From a checkpoint of a small transformer trained on Wikipedia: 2 heads of 64, RMSNorm before each block.
Each number is 500 + 40 x the weight over its row's rms, rounded and kept within 0 to 999. Layers, rows and columns count from 0. Numbers have three digits each. The size before them is the row's rms in percent of the matrix's.

# layer 13 MLP down (transposed), 1280x320, rms 0.077, rows 616-702, columns 80-159
107:574482515526568510498489460515510523571498524470526537523549471508516480491415403458550442519505544521448499505493463511501465497447475540456487479484500495545518421477566504539468557500444499499501500489534497540498569463534454446463476432
101:509501531529459502494576512455484567460549468564504549437524468574523553536494454434464435542449458535518492500432473469490474500514438522483534530515459440518516546510515528516502504455429492567511578500517482438507467535396503465543493516
099:481442479527483499562493464460499539522583462451499460492510476525547459469464457459564537532442498502480474471467559455509501497533451438429520480495538492475558474448500487487478479495436527491534460542496536552476545519536512462537473440
097:549477502490477552482505540533537501514544542482499482477460476545553409415523463497495492491457427554478541499442451447496531550488514389502539478434563523403528492479539521481376533441498536536513493449573493546535483473613482477506449457
100:449500461493497546543528464508490492574571380528499461531522521490478475551490472414444471512501414428510479509524545449445533509497532504472647457468446515534490560536440485507567516537564517496520554495417508493459440411522535489504496465
098:419485499538511551541402528524451534500521510527517536487506500496486576524458492445478532476408491576514479507499508478485447504565468514477545472572452506495540480527505534463500511437541527498515444492430457558440510538548447497480571514
099:501539549478557467469446518499491482457490467553543526440419492509530440522511584500416547493458491581495515531535524528504507465563513444500531492511440521479520461397515410418488531523518542423487503474508526544524431549538465401522532531
111:516554442501529488482458493500480522486504497493521450464458475508489502506520511510531491511535538526523505507471470519505519567488490542548726537504493439517463510534488524575530487496504486464556502469492527449417528485484526501565563529
105:500538585498506508461446495495532466560485529499555484474466503480545502494559474472442499517483506507551503367514504469495530489595513519513613491529500463509541505492556507447474519505490457470537512570538517482416458524501509451551491469
104:464519530495494497459410459496489540525389518503518514403528517490537489519509555530492537477463532527467519399483458572533448517502432495520617443481513455504555467534480525536518446510488544558465499472570531518470464457452411489449547469
103:494512522517516503461503528527496528459563529431588546513529514485514420541494507432572517422523489560452424454507613585487488489453462478450568585479519486442446539491498485573495517510501522512464504517470537512408566495514498510503483508
097:501554534474500506521466465585511501531445530521510597475458517439550416437406515463491492535490510433525473520486531426547506472486414541534540527439564516524505488461505500489459516411493553489530584490506558518483478463457549508498489540
105:504497510495504504468521484460466412526479529481474473550515480435493499471438455471511533506571473536487503487456475500526522488497477477520403449472580449506468518547540512540508537539466532464458507548491442481494524468461465509522422504
097:481491417499514499513556400454519496499496506553500438467510452433506511541561559493510495497487501526537527481474518553544461471507530515468496516470494488535545468523470458516504471491436507492494491511541568512569537545489416460484533536
098:503506500462527490480529536488531504391522447426460528552612455561488506520479499511453495487529564536482396432488511524436492557587502548542598496539476475532458494499596536509509480472536469541484514515422525557477498506566514482532591491
102:486452465462515496515441523473492416515502481432481524505412513554498459543461540452427449472479526484443424426484401477493478510478494543551547533514551574439520509481538540484455521494497514496521475489487517481472528473494471550534502454
101:511467403539505577511551498532511496556512503518487502466427489475457448511469458509516514443528502502406492505485459523550523522509537523489579565588551543528553468486466475513468504525458512443499402424475578523435521409490509506537506468
097:464405429547505534505526538458479547512467539428498469535491467471496487534420505502570460527467474499482505479495501471437495442521451525552574507428507480535482528475453463526539523423481539528493515501443494590506449474540505516420501520
107:451526456505557535482515600493463508428522494526518481492434497458475508528491443501588488558553495518513514469476519498535477468501553485536580502488589446511474492536450495522428528512529527558516439508560503502432514473526527478486511541
100:540490516551511487572477527488466500547461495530482494551483473502434528463537512546519441476463562505490547494522507494444462510551451459487560456500520492482554449470494411497536500479495460484507480429494481466443501589548412485461506534
092:546460507496522491514529468509453478577531481466451454526597531526477473493502434464514512478501477506485483458465481454525440565557489560502699515523454473508481442488479512511516461456521499463439479492487493451492510509487529508463538440
086:484451469499521486443494469450508502480513467512473519582495531467520489491535522548459514424479489475483496503492469479513468493477510505479714529469455509574468502493540515481513523486573590394532587518491474524530468458512546483559507533
098:509521509483518504504572554482481512497550526466532476419479520511488515511582460566458511462477488479545520523501550495557513475521493444525674484508502519513518536402482385485502440553518454511463503520468511494506455463520574536565545513
098:439489552528528505448453465529493542462503524492510501516498547494557504541498498491493432471546482514505464517479486479541489491512551515529605477530477519554502515502508524471525530480423476490496452576441506446484470417478461490490517448
104:508580483448468522468469583411476461503546497461517531457483487491488587518472450546567517449511495526516448513511460478522485519514471454559560517497419505563538493573506583503509528525536491501480588517530482481556509577485443504518480473
099:519467568543524500547481570423453563517470559501556542540462510530451488470481518521549515421533547462504597497553578523570519527482570482466405461475637466550474501516521522498501499515449432498561462473514488462506613501478507476538537486
098:533449572512521500544493486464443559474501553504490508533520455495548540465485417603422479499444566593495503480510458485596455513543537526475658475477470572450500504482522471481436478504523503525430448568560476505504554526572453485506517518
103:500488569540462504501437506536408540542513512469480457508520469485511521469550497507506539503500485424539493512508568518531536559426513462498486428561520526486556510457491514428504488497407557510495505529546509530506550524520576474520525480
097:520485510433450459523540525431482508512484425563480486519515459545460537445464459513488446524405474471492457490460444497514497421543456487506656490545568611451519437463531501577511504408523445510513511556542561503505490392501487572502514537
102:491515484469604439558487455542481528548487529455548526468543598528520470541483463482465540508487514444475474452550444476476491496570484502586442428528480493507445481544516557478528472488463507529462487481513530500547537477542522561502498456
096:489453533499476436519464474508547468449502530474552478418538450567529536473514479508503539474558408517485498478565507508526461466470464494449644502493521499472508535458555497555438460536524517501581538518538513492526542485553544458512459521
104:528493432468497552491462490510474476487476433496415419548536475473474510597509426589496429518557558487485485522502568468493487473508491466558561525522405520471464455526517522484487494549455542448550474503453491482517594549530503525491480514
103:512503476450548482467460540531473471458535487506487481601455505500548473565499482497466461467514461453460478491531491530452513560481554528521681544449500564588402469477418486505570447509557511539520502513497498571477440475502553476598529568
101:508555517501441425526547453442519480498481496479431530438438561572535495443442525420469470479506530485529520470525459476489560482467509472518627501484551443463520409453469562480498516538559422494424442510463523465542483468539501432523482509
096:456481445540523428519521470522552499503530528534533532524459454480481464480533506559546555466527509479467555488494546564560488409506489534549584526512446459503510547461494498511576473493515544578477498451519490451393505501485401512530471503
099:472537492498518493490564590548511478419560525549488553513503474535495508505463509384505493540573529549475562465475446492509408483456486500494544521554442422505406500546509502428536486410477528536459479516512436537475597551484524459477531489
106:463576508505502476522451479550488493465571490484459564608582537603570473476505523503468498486493459456430482541542563515477439515519627536434478543474503534489505470490528489426468518526397492499466495548558540519432453495420479451465490536
094:446477511496485491493496514420493465468530432480456561490512453468488477483489506471499435455493510477502558490568556516518485495457608482486507539432544405482471408482518523587488538473510493471526533512497438447521524449511543459484506476
103:516503539562483516446548524508489475530561476399466450513537476487564495538495483513475497554520454433493515550507518535557481529573487476482572457447462589521515470503471480569456555511476580525534495477498453473456520437520445486558505473
096:485508477563508490515524480487442504494521498524527545587473530490542552493561459544509433498462490537529482480490525513476547533509533529462561516548504500576504442476516454457562499446462537511494513428507493490500541514464525553512494626
097:490513530497501502531578497515519463494501550492480483484500504517492459448498454504490493559523513545543532491514534570506489539502524550505539501484514468448480501504474517533531467445531446479512479443524569448467583513489391474538508510
095:427446505505523462488483552456539503528521432569525456435481484505504493488426487534433521497562488475481522568512499519497469455485489483473561540549531474529426445478493484490488506499459464481512471515449462482488460501474432448482557591
100:562439580469561476464525522544482501503555478518490479510502482573494495538451492551523526470443588570482486469528503479484502505535502549493448511520502476462460517571462511551520536515565510525426536496601530394477542515495502466575519474
095:590496419493467479474548534522517480522499512502485542460504522570456515459499531543522527580461503517511497565481497555527462503469502507468526482484549472457519538421498479491551500488562473484463442510587463521530497541425481536480534484
103:510467476422550492528592497506521485490516481436528534491462548475458511466510533547479466444536516468572500492513531544463459532449498522483565422540554451469486511485487539510534499456502505455436458420494467443569525515501561476518493565
096:553471534460480503496547473518460467536478526453483432366510524549472509452479474445452438429503468516544575429404473466544544457525464515553671449538492433472495495466472569531544547510454500469487577431529476519481500505465493545519505424
104:466509531556393477451452445499501461516499525501469483494532522527478411432532508464522506483475493512538492508500487538537490537504575497512604442447503503558545413447501496505542499475490533472502501486416581559515502481540529538481540471
097:507504497450506532503486530579422404499482497528512453512443520542446487511488509591518461478521458530483578494481529462473459550547478479545566513467494539437554510526486477510502474440512473513467485507459508488499491501521519514504452502
100:499425534515526517519444511532470521475521505465453476511505483492494485597462505461449501513531452477466518512499561466446490456577484482488423508497459523470547446477501468433515526421495556451513511525470405520506478543465534417460524439
101:437498537558531514441468549462467470503495486448532476408490518573524503429481463490531474500540559500548477499517527550537501474475470544518630598464502481517570418485510567539475568507511518468518515470524410470436537501497514544543486522
092:472534489454501595495431500452415529461516487520462484517447514503478462464465413486449538485507450548509506531622480554492469485522565482548561509483521545432487524526582526516476460535503526542489458463510520520506443488500530546505500506
097:469519458486483512530585492509441504469414520494467485478464478485524531466555530492459447534557487473515477451501498500479513460481465546545497529457517513518431496472478490546423515497509465425516526460627511487503410518469481573427514523
102:495533472531544553457517491532502416519567459503584508495441440444527486543513511423497530490480488501492502546533472547499444490537409550546588533492538495453500404456498518502533476475462582421489518534426572506483521497506552527477377521
104:490536513493574494567469468505446482559480478505491486523443496463515501523493516461499403504523506536450458514480480543541467506542530438498568507547472459495516543477564442484510507471477513520479560514480493413482467471500520485492626515
105:545513466474422487557513476493470558540488457492481529519515504481469545503504514553515501539417534478570511461521532498518440589494494484531554449504536420403498462529487453451479490617520456482519488477560528430548437489560464485568525523
102:490506518571501432548560452549505523511508508494492468518553517529515461465488548554487489451518476521550470449507513501445530510639477477547505482619398464513523478578498507554482524486485507473534473536507526429463440541486403441485487420
101:505559530479503488510564468474565516515507438542502525499493546530493399432489495476510519529529529554464491576497543502497442506496507501500471446511417508504479504462521518493532513499407453501486524483554592517536498553453558485498488459
079:471492536542562495511445516518453524516499520537530517483562515485464516500481487519465492459503527431557571446435566475457517465506469459467568530538516517504517512486479474484447510500477506521519464456569504513448415467531528553513531470
101:539488542497457581499593522471534564452459554524485507448473467518507491501556518560561471495511464507514488454534472545463432502450547462480641549486543540525470474465530463526503453540556530517497500531525462508458508431591461455611553537
103:476526419472525472503537525453529526505551478426534485498513470542495488510476398448505537494508440422494509501493494520500521530576509491479564470516508521528538472531495533483471464503550452576529469437476510558446559505480485486530557503
103:600530550482516584552521461565478513541536458503428514483530524520490488451523484477499525516475467468351479525525504526509480538426487500510607489479559501464514448461564416547512497487562563481470500489545500533486468492486467472524476469
106:577425490563510482481448535532489490530436438486450449496474589533533577512530526523531477530535478493473512524450458530464448379467437471504572504556523441506557468542425460531557531455589450442476469470570551450554475545504495505579563543
100:493541526514549491503577409477476495437517570490502504378459494547462460571577500502545500467535548473605610483501542495515509419499471538464667493535467512534518542511541501468495501467516469518621449550490509552420520453409489513456506443
100:498530557509449488454535529486546484512550539453438512515454511493525469539452481467519557472479480489455525428512506475534539470510518443562510440485491482493541476546550504497468515503517484575460480504503478521519445492545522525550508473
104:507530477503567542521518497467541545448569470498487470479528491575518463435479519547491528576453631524475489532505489496487487467516446588503631519445480521530502527455431489447478526514515510466493516430490508556442542410431571483486465551
085:531453495446529530556540521494615483475542456542445471439541535503445453528470513514534505593471414484503520605559496501483506471553499509492653463536492445462544454475500450552483464541495503539457469576498574571495511474463509520438489479
095:527496547488485527528475550489538399538449517489499471462444487530527546467527459478506508431444471493516558555532450495465501522523498502461692462481435511559460550465537479511545475468499517507467509527461488495393485497522480506489534489
100:493532579484481436484516483389534512604494517529506522547518452517491483497510528554444580458527537526486482404507483541538482461488522472490432545575519475520550507490534560529459538449512519454482530595556459469440545504503441431517448430
096:451585535506474478492506553500453485460475492556484548457506482503454567578516582517474474509454490463526510473450636458548458564468460487483627487505449493443563533517530502501488509526422479456527505536487488471477487493507455479524540444
106:457475492496536554502435474490517542523543537547498612530518541502473457513456479539477466522556435556475475537466485516457511546478418534503446441493448554520491492497491479482471571492563540541467471477481573563456523528485491541509472521
099:468529466506439478463474517502601539585494531555500539476429488474512491526530518544423485509457512529490508497476559491492556493479432537487483470460542525487488452510461393472488458496446569518489499513544538473521440552510529505517498484
097:492448497505450505413435490499518479559546508484477456492580497573541504524494479494466528495478456455561546501491560524473483439461413548464570483423449516493498447508564491498542471535536431552593483552507485512488464555535484547522491558
100:504514422470537494454515519451494546520504519558465474448477483479485449494520504485480440433522499486492571506439546523522500511498468532527592549414535439494436453423465559472502449541475439511487507464485439487542452471495446537465466483
096:504507484479510460443532551489466488553525536516541541494481572491470481534537465581433528495454567471533371460495417488538481580506493479566415495526396531502461516492470502511557515499504524494527492561546500518493486552543461473525522508
102:515485496542505435517549516532505496515472504524409488438547574499518540461460530441479481483461498512419403500487487531594525491534410503516619481465533497542481496499476559472437502472458429445473513501517540505403554469495490548537502495
101:569513470477474454517474519495518510434543455519527463451478514560538532427502535552550525461411517505487469527515492505482486521512495519461522487472445583541533464505461473528479509545523579496462381516490478500545530498461494469484483504
099:508538526532527424487479586527487491493485497508458579514527586501506477509448508511525490540475516547498519490486499402497543504453459503549592502389434545497529529511447522519554482624506494448529448500517536401547487520475458503472501477
097:455497464465535499513475474507592510478595418473472547494469489432469500481456473507500436508474526555468562487508525545483527482544467563570539479467493429511480425503478490514494470444548469477478458508525469504537490500420512453543511509
096:513478480452528536490508512543507578583465481464508527490423517454433476493503461548448481443483461510453520475533492511490392492493563474456595467466441506505576508521460552474484544472493500459481504502555447566469516505526536532521455438
093:469560453481464511473527521516521508486504506481517525554462472495472474500436556502520526537559494530576564496520530554464530549520479472572624571565503626461496432508501505482494491486441517496527564453491484494515538529469478523528432489
089:507475530533490498550464527521461471502449503510470491592567474546414493465504463478488528592563550610449520463424495516468466473525450562461504432512480521519534524434537544520474474431517469501474496518530453428511390487484529441550484533
099:542517444461473489530504515475522497521507452551469491507441518497457483571479408571469529531454503464484478503504496422513516479473513547507657423500485530571492540482499478504484476604531487496474480501493514483468498532538566532465512431
092:460508490469459568508505445493494522555571498555506453514543516470485530512538444514543506501452445509486488515540486539458516508463538475500648508455531444429519466504472501471511515492515496462521465436487409480462472525447451500538531494
095:456408520512492531490514490481484428529434485518454495455494516508499471473485618463516514495483480549460470563475559537500472456543427475497512519514555542479410518472524474468503488463401425441444459456553429551520467497482483558556478527
108:486521449573503475503500533555535561521474523497497482496571448511485503490515488532451577550558501494492520547436563532480522448521459508510433515481565561425490537457502508504504501502566511473443498478532570579515500482494434519535511452
101:518469514569531470479533587544450512562498510429482524490552460531456481487525445473511491462500478536475538473504481478514509425513429509504480414476511515535492497537493495457524499469536479480524483540518509558441532428497538606474468464
107:511568592559425558578558493525494517483468518473501533545511523512542553569513473519494502482498526521461544467551446487549529552499485473504398495531467561499514447484463555511529522495494489543459527544496470529526486543483510497453519404
# layer 13 MLP up, 1280x320, rms 0.0815, rows 617-702, columns 80-159
102:509534495514501532483555497552558505399446466523551540497561481426538437532499525540517568518467455495491488489556443518454511504476554406505485521491401468516478474458507560479555443498526558473538519537418546546555517491524442485427541436
098:511574510499457495491451501521500502465524526530537483603407416486472398469494524535482474546556506518473528510530482433532491508454486452442463520425442502552492448490553544511494557432475510536470494465517590557497447517493440500529476517
101:596563538552534427506503558514464456499473462447503482526546505516558541466425480494459549517459480473523533551534494501580521499475464461436486482366497465464444498478487504486447503440530515523529518519458478427495453554465496491507493548
102:586482530573505459505524553454523493474475526513531430485564482524439424491388520460446522513507516406545566485495519501492454574521482505453519550466521493561435493517483508500492481474467516479519498482468510532444518515519436397480502470
098:569509440551512440432494501550492461504504453456554475558451487476523495500501462499550465583444571552502568598479519529534478487493478482509461456430509558503498471497544547498563520469505519477521492537468559454483482515583521449509471486
098:555529491600605572552514511517416462459436503517496558533500447506486550514505490580464418542515520475463526492439542535557489472587558473478464478542459512487458488481507562516518461443417526507467533474480523507495530523465519557509509524
095:483448559466434446550499515400498508420598506505535475443434572532535529465537455445506490513538503483511522466520500489478502516570543472455493532510502471477408507525533512439505497486470486536465482516466414467481470576545501511479542540
100:604488531526470484482545470544498463430517531506453538483558517502493493485543441619429476409498536519505527524542555476505490523543569509531492532501456527535497542469499481488447453538503497540448475445415498417528426478586488467513506469
106:479448510494531469422481468449545549516527409472472536533446487429473453494498519498519475426499430484474496514562492524512440468463544511536471426514440509483502511494525549487571523525513533591422562493497446496466533476510456525490476554
102:579500478536576507502496508534546537476474515448483462536511440508432516472598462520552475499465484485479489534533397527445530522517545521536497542501437516516494502580425538485537431516465524499557546547520528549511546547485499432544471499
095:482493570454486459434498543469528509468565508499480527593556467457430588449480506502531478447471471459505459547483589501460483586536492538483471527445527478510469544476543522516500559460518447511485504521501473456537521517494422471482519509
103:480557605481532487442497566456532541498527551626527562403556497539545443464498466478518543464507492498499477538479553466499501511458497549488479526440454490485526554524483513561508493505546492453447558459535464507522530543521514455520517486
098:540472562533502426502511540439457492419543537523466521485519465523529447526463500503497517490487490520417466533482492477609523525518462534481474528499508481486472587515503488515494500455503505494435494476513504420562474515501508563420522575
114:482550523452455515561468477474533462458486452584515477479491509448504486502472444551551568515480487507470438491454510444500462473539502498556485447545523427599461482458542525473448507553537486466531477506480515524561555579470493497438590593
101:456483485508408431516468551468507476499482494504499518516482544447608467495469554484574558493452467502544490537580542545531437518528489560440470466522542560466507534519528454501516450495530461558483469501505420572487482470493499572515507489
102:514493499499477445466527482449480542448447493485545473539526525527547490429515556500524561392504549439563483469538514542479458499515534446455487547530466496491485571438544527542475509531529478511514528509511493564481520499502532509497506520
098:513423546487438481539519570446463492478500526534526522532509490519565520544464475609541509525480527544430508501475529450495531561556501469486508430473528474542496486557496517423503464416487493501534497471425411462529481519505506461466553469
113:521437452538507473468573498539612540465537471475487487563540468449458462545514547529547457473553561434469524481460503457487494497544564530530510457480454497452408565524471526488500483461554500515491532532506516475513520472486489459403502509
097:505496496544539532441506525424515505451438492555527514490454538467480572498505538571511471498542385405486514483462524479546503437457463464520448516501509427523509554485570523543480506505463494501477516464510507508552498492491494371446541461
091:503504560474524487504510480520566482427478487517593465485429505486425467497526509598464558492503454469505443498484498538503521467498489515448487526493463555549523539445499454516519490520477552494502468474478479423514477507481415515421571401
087:562448507550513516576593544543431494462509440580524408498506513499481538462535498473536486582499545477524531552482480510570466540431510520522501472505505592408519502504467467529502529537477437526444466491490518507549561534529512535462519501
100:448493471449485485532499517451517474554457424429515497436461498495489557481518471618510498480531474481508573441506534539491475487497504530471458467526535521475419588480410419516453463495457495508513481545482532501545406557516500428539569535
096:524478476532493482458544481465500446531511415530491506487594482542447522424484519536525614441451523452516518500489547447522473519493501542506504535498436520486505514472502379510526505489506563504521518544537462460511515489534463471508533577
098:492474456468446471511467528437533472509437576535545484443435472501390555450580486644500489486538505519503520488494526520543411526478488480534485498540459470485421528469587570513489505474540532451450480517541519539542526486499397516537498512
098:573500599498478521493517501481460515498543512552547526514503478517487509519492489459447447522569521467467557506464439534538555499491552430499461492502462472517505524449490564529508518509553468468518584487407517543438503546504497555454541453
105:504481504509524414492490536422528535540489462517593508514457490476403512458496487533482509537444487463536506468484517468574502502501532481494505483438589520559511499508527444504478476468545443460458461501516489472502547476540505499513554450
105:504471456498539514447490542508492487480515451525464568550603431506498565502542513553472499505543523525492480474443448492466506544553485489454456485444450455530500487520479550489490476451459519509454516548450504557502499524534520515519514506
095:541430522460440503541509502472491502518517519620495420469461464521555559508461495520505537510508484497487516557510362483521446456450537454535495456508517481519477536488501518470470514443553472468520466471391479559503515440563482518498522491
101:500468452495481530499468511513452531458472501491466443437470492506566414483480420520470510491547509501501533502562474491518480453528556472434480473568471420466552507467512433480467493529617469513517467576487469545480511510523566443498504519
093:494497531521479466523555505472511498506546516497551462477510499399540501501583511604506519466580464462533463504484518530522493495435509490500459556455466491514423496485542509522518472483447545503531536501543516528544459441498460461544551504
103:536473523537488554517518485493578524462491495455510478473556475477489483447484559507478532536506414486519519485560582511525391497481524485499486528493475547473478544519574478564454454576578450459466544461544508469489476476485512471522484523
102:508524485461454469464534515501486501509516478470525438491536443442440456479473516452515528466550494449508536544531542531498436526444478514447467468484489562555474494571499531498478495457579536459510563514506524474498436496521580430571587596
100:491543548471482481513408484444480485529441567576531500473470512499498511491447492502499444485506475448515408512536518481539462496513520514487448513498426468502495515579536530441545500520547525556462435564545441511537496526531441517533465486
096:472495470542522472469489579462493382552421512467532529492517444492543508488533491518452509477508502529514505582471509543499490525495498463455488517482533493483513515554509484464479485523537524484512505563531582452455394466486481453543468556
097:496523440513480493467525489475517520422436491542507548484549494483505474492495508525521527474466399493493455498481550471486508476499484469511455462495444459515510471523551588522530514439528547514500578588515470430484482503500427514495491481
105:483438553470510448484377512479498496469471433504531509478507500557493428494477488475479468485480495525443583564485511481488486599528504472490480516513513520450508495588515527474495508533547543442482498551502469541507449498417468483508502481
091:531538536497450524510532566504518473497462542500489514536504517456494493511499479476465518483455571456506442483551485564477381494483508524497484489502437499455501502449446493476536454513505466586495582469447453520542502524488530506463514477
103:498506514492425506508448530439562545430483464534544472546560498532549484443426506525488543537493513547451499501554540402429516511541512482513455522531511435593517495534564479503442497531547516449513500552527532546526466596506462537536509559
097:518494583515529465444510484496490583455572422535479504518504460497456511476571536538519517539490459474565532508520500455423483547542567497508493502496452472493537512502553446463586515545477537590488553493526517490515505497535497476468532573
098:468518555503455513566503536527563522468465537470511483545474502524575527526374430527504476470610493540486502522552511512498462502535557528393485503463499494481450565466515394532562479453535521457477490489509512508555471541485423521464497568
095:497489525526474529532443454493500500392598465532457425436499448503502529583511495580488556450525506533537548495490556471554504499556510518527466519501453542524528550528469485529500491528463438497495500559493533455568434556549531490454559506
102:528483519514437509524510476501625478502565476444532557520481537385529469566550470525460501480506515476518488492451503397532495477537526469505455563444562503508530536545480518473481487518574506512521534501523483437465568469468527460405483470
097:488480512518505461591432496474596488500437474553486497511476488500524535526418483550552483420511529490479544541539436523511470568602479495495486548482475455630467566497567465550551530457519484509545523585480502465470463456482470447525517535
102:476516512449504584576420512485537547553509556534488549500477478546517491468479502490485447434540480485502493458530532538547445526516518562463485404523507514465467548442510446477495521496513530507399531480511511462442509619532536439486490531
095:537427522510536471528511490490515535476502438426522453541484458371474517481515538480588494442442580479499621591565428503550499476420486491491476476538521501534468468566513464423504502503461573558500503461523559467483537536462451496479517483
106:509496568519484480514475504493570397456527535472475510528483432495511507462502433538491544541481509494427503475502542463570468493599504475527485528484468462551510497458520504478436522541461488557509476496477540533548538478489491512461562507
096:523503519608461469583491566421546490533473464499557462445516500437506471480490462466549504483570450476482539496466536537526448484510495545502487504486513526476553494528518478458474503537489496480495510447501448531536490483500513429506475486
099:520404527520522507588449539497514549517476550565574470602471477517497470423488510603483480555559520432404494468508572487575505499581454528491510546428538515563488472496459470472521557542465545434523521467443499506470486454458474473492472503
103:557410418581442498609496576492506460544499484548560518479470510490545467552566484466437533537507518491483502490461524543522503474490530460529485497501543488488475483498446511511517460452527485568499484594540473518460477493520471418526527491
094:461514439588487590535456481497531495497490497524561437505458540513517458539542514548472522478585496497528496516451488523540473485601486572453495488541492524475441550514492454529579467437436576544533506463490542474515526580516484440413476480
097:472487500441483480472471506421571546483531525564560535478533478456556506466539515512419519506559504516525428533502560494543525491519499500532487563460506525526388524575526509483538478509487459531475471509572476529500546450535376557505484559
103:552499452481473504539505501533494462414458513522519464489491457432512540483520446549439480477496542475531528553454451565520554515485542514489500553427567471524547462573569462562450491474490455517470533569526530521471464498514508504501494535
101:499449517566511390504526478524482479493512464542524517528489480435462496528525503456478470508588477496520451527446458517538476510568504436506494536455456515501465529465513460406553441498558529584490555478487485471469456459579480544480618612
106:518497489548522480459508559375601473500532551545506492484534465448505486488519543480447564474443534501598466463551503563507397480529473510502477525481498456541488477477480511554545540486580507462492517523531481513442527510508487498502511509
104:518479515489496512507529510493494504523511487479537475513558389490494525476512531479518463507498454518520587515565506501494502537490507433555469479500507528560519458495539535406510584529528476498490476525518519532558496501554462529510501494
101:579543587460459486541522504526532506421434501448494430438522434543542517491530433550416484536508406470469518524514422582451483511554504481488484514515535473440465519480562474459506502483484552444472496524442574539539455499504546449516510496
082:477534507488487484456496559457552553422484533526517469484433458495490521548538508524521511508508495469545549489528470489528476506567462462479477539539494513458475551459532441514504441549461475459511495489435507469542487544548416371431560550
100:507520506511521452418438509478500463500551518445517436530506533531507427513555513515489522508462524508503438515557504493496519514509577436426516528493534467577452523517465509474484563543439557510499493491521434442441462455477452524551565451
104:552552451465516518478528498405475511452553490537524489493516472549477392453471497487421504458538473393448577508619535462516520570563519506499485379521467445543539541492525454470497552492497561529445462519502549517524563591537498483529594558
107:592531556519493504510543536509531578462558443487473499558534472461524507467524623520490555460508483481502537523469474524477505537551525532485486450453416539477458500508527571504534450507533526516502565462525583527481499472508444436485446462
109:602530505491514485541468481521486471434473552537507441465553507466424431462451475620463492508522527449505500492519502493483477474493494431505516471455425515504484476511501515499472470524503555458401469470467474446498499464588463418499526516
100:500481485513479503457542528480519534462503501480516446514517494418498427485528525549472492482546512487478569525527523632524449451482530510538499461507487517490522568505532546486617502470522445567447523476464510488410541512462501450450507507
102:500480515516488556549487505490519487490451538547467537540456560495543460470422403520429547489417455501499483545501498438479436500487485508484437465523445456516486518481519550533493478511493480456507568482515504478495524482499485474483520540
106:474473520495510454531474549520563550489571546446463507482456461489441475527552448568533455484566513459447464508512495450477491566498538462531477518468494415586525411507548469439542461575451574439558520475526451546513480507515471488510489551
086:455484549531509453431413523480428492469461520531526499515493449506501485455526509584458551435562467516515503469447471483541497494467450506446493547439484509507479476514506545471532539457505495485518537459514464502470487442518518481548522466
090:548453505435491468514508497513469476492474524451443485555463423485505547513549494536469534498508541504594438547523451469521518466499523519487483493496484446444466532548481553473508517514477453479458548525523471540480491476505519480490447421
101:452554493528456554529472515456442504460462497485510487478495458485494518518444513513502501502529492493528565478497468532554429493538483489477481498429495572534477545523463504492479468506474552515510498505504485479440490518496503513486526515
096:507562482492477493476523492531435590505503554468559480500510438486437462514547543510519554474459479442468561539539445483511536566474595541507464477459498494587505530511489468484523477572460521548548530458553515490530582565482482510585489495
108:487481469498465539491494498520542539544424493490510536515481486410512550487530573437501530513511442478479525536409414584506433549500507495400497504504411478496476522521492425477560434509539491485436527503562529521515559487502515456499537534
100:510547552571498506511464544476449418502476493446480516464470443482532442563497472494455498458523546552494503588500523466535549479530523512418499394467425461515480542497523450524527499497439517518554514485494521553476475474530509523419508458
097:513443530457484500491496542470519584479430461489450467486483512497521519475551510557510523474502536430466436467443612475501474464515522509465497418484431489561480473471446506439507464576526540478464493480365442480519462490514484487433490547
100:504432493423480505555528568470494452429540479505472522568469463482512470526528442545502548398518527468516545518504459524522461486423499498466490492404553423545482511579478544505529463504517432497465522543482503449498466504582475542517469489
097:491559448550483492542462517515503475516406549487476563531444507492527581460513483487455487504445544494446455518504539514593521567534496463517497548558518501506531548500503468470510481504494477511451595505451469504534523454513572529473496478
105:496488472557568404540551513516539436514559449538474504513473535432523590492487522500569590506483499445561524549518546500491509514527548477472475486464497492503417475447443523486495491524415481516493500527479509543518502542471503515505583424
102:512534531495560535467434562392521547510512402500478531531518489490461442477510585470570496497596620518414508501618546469494480553516529475459492482545477514523515523490519498497486504535462550502487542493423533496469480532508443532486486563
100:505469460556481541628486519466477494490431561516460522474526499468406509460474444559514534478500535491525498487480492538500473498575542456502497485481535555529515524518525516488640560549466489505497514510522484481525559570500474516458503516
096:494497596477526529511505530516427475539505426485565507487588477500423475493477510497587534544457497443560445433441477452508491578475521522454481420538480507478473541490516465484497566474558472487503510465552465562545514564570419482511476504
095:550445547463406436443458527526504543468552485410537510463470478516503483461495465493448494470528428529499558499496492518460512555479589446534517436540526542558501481460501539502451534517510490501478503495443492516538524558538507500463528417
092:561401447450531510485496452433505497540499449442468508499379492479481477487515507533505535445513489507551518580526504502505443504555524549547463519573513517522438473428534491475556553526464533585516535535446469450505506522573461545501452494
095:529469562493552523492510529458528433501477474455464526516522523520485479406511580537467477401548510483463478539505494525474399470486515412550506469489462404556497498485482506421491559527480490510521561534393512527480529546556457539364597462
102:602494449503459538541510539481529541493565461520508399568494554516453558489495447528551525516460477455458547540560530521525461520471573561515503529486453518515432588505503468481497437543478482502487512522500499515484520527529461519435504522
090:509471570554554412495502534505484455416465556469496477535466461490483525417442558569523511475531480523525508578522513498548532487481546501466467531426509528497542639541450457495516515435519460512472518510498493523506444457494512522513504538
097:524530470602497434563491496522508488521424412517508492512565405457517438438509520515459503520514467459556513542532563571575521564489537375508487528533451520475506430445537491504503462527469550520487523517414494422515452471476552542447487498
109:547531464522438515519452567513517469508512494561531490535534410546592454553458486565525487516462461463401488519564455489528540515521497391485457511459510539520489519443482534464526547460526529537525540521494537490549521413566509498510489494
102:532547514510524415496519552529522519423479447491489428488495477554370468434504487458551473428471489529524462521504496499543474484531519529529494419500393554513464488534548511434475505461526518504440508502507478439508494487548514472396546466
105:452545453548543546485424521523515524480538513535466493519481426515434513509453479575417510487571476521466538522552520439476535517536499435489487520416507504540479549562610504492559539455508561536525494488469501462410478525504493475502532490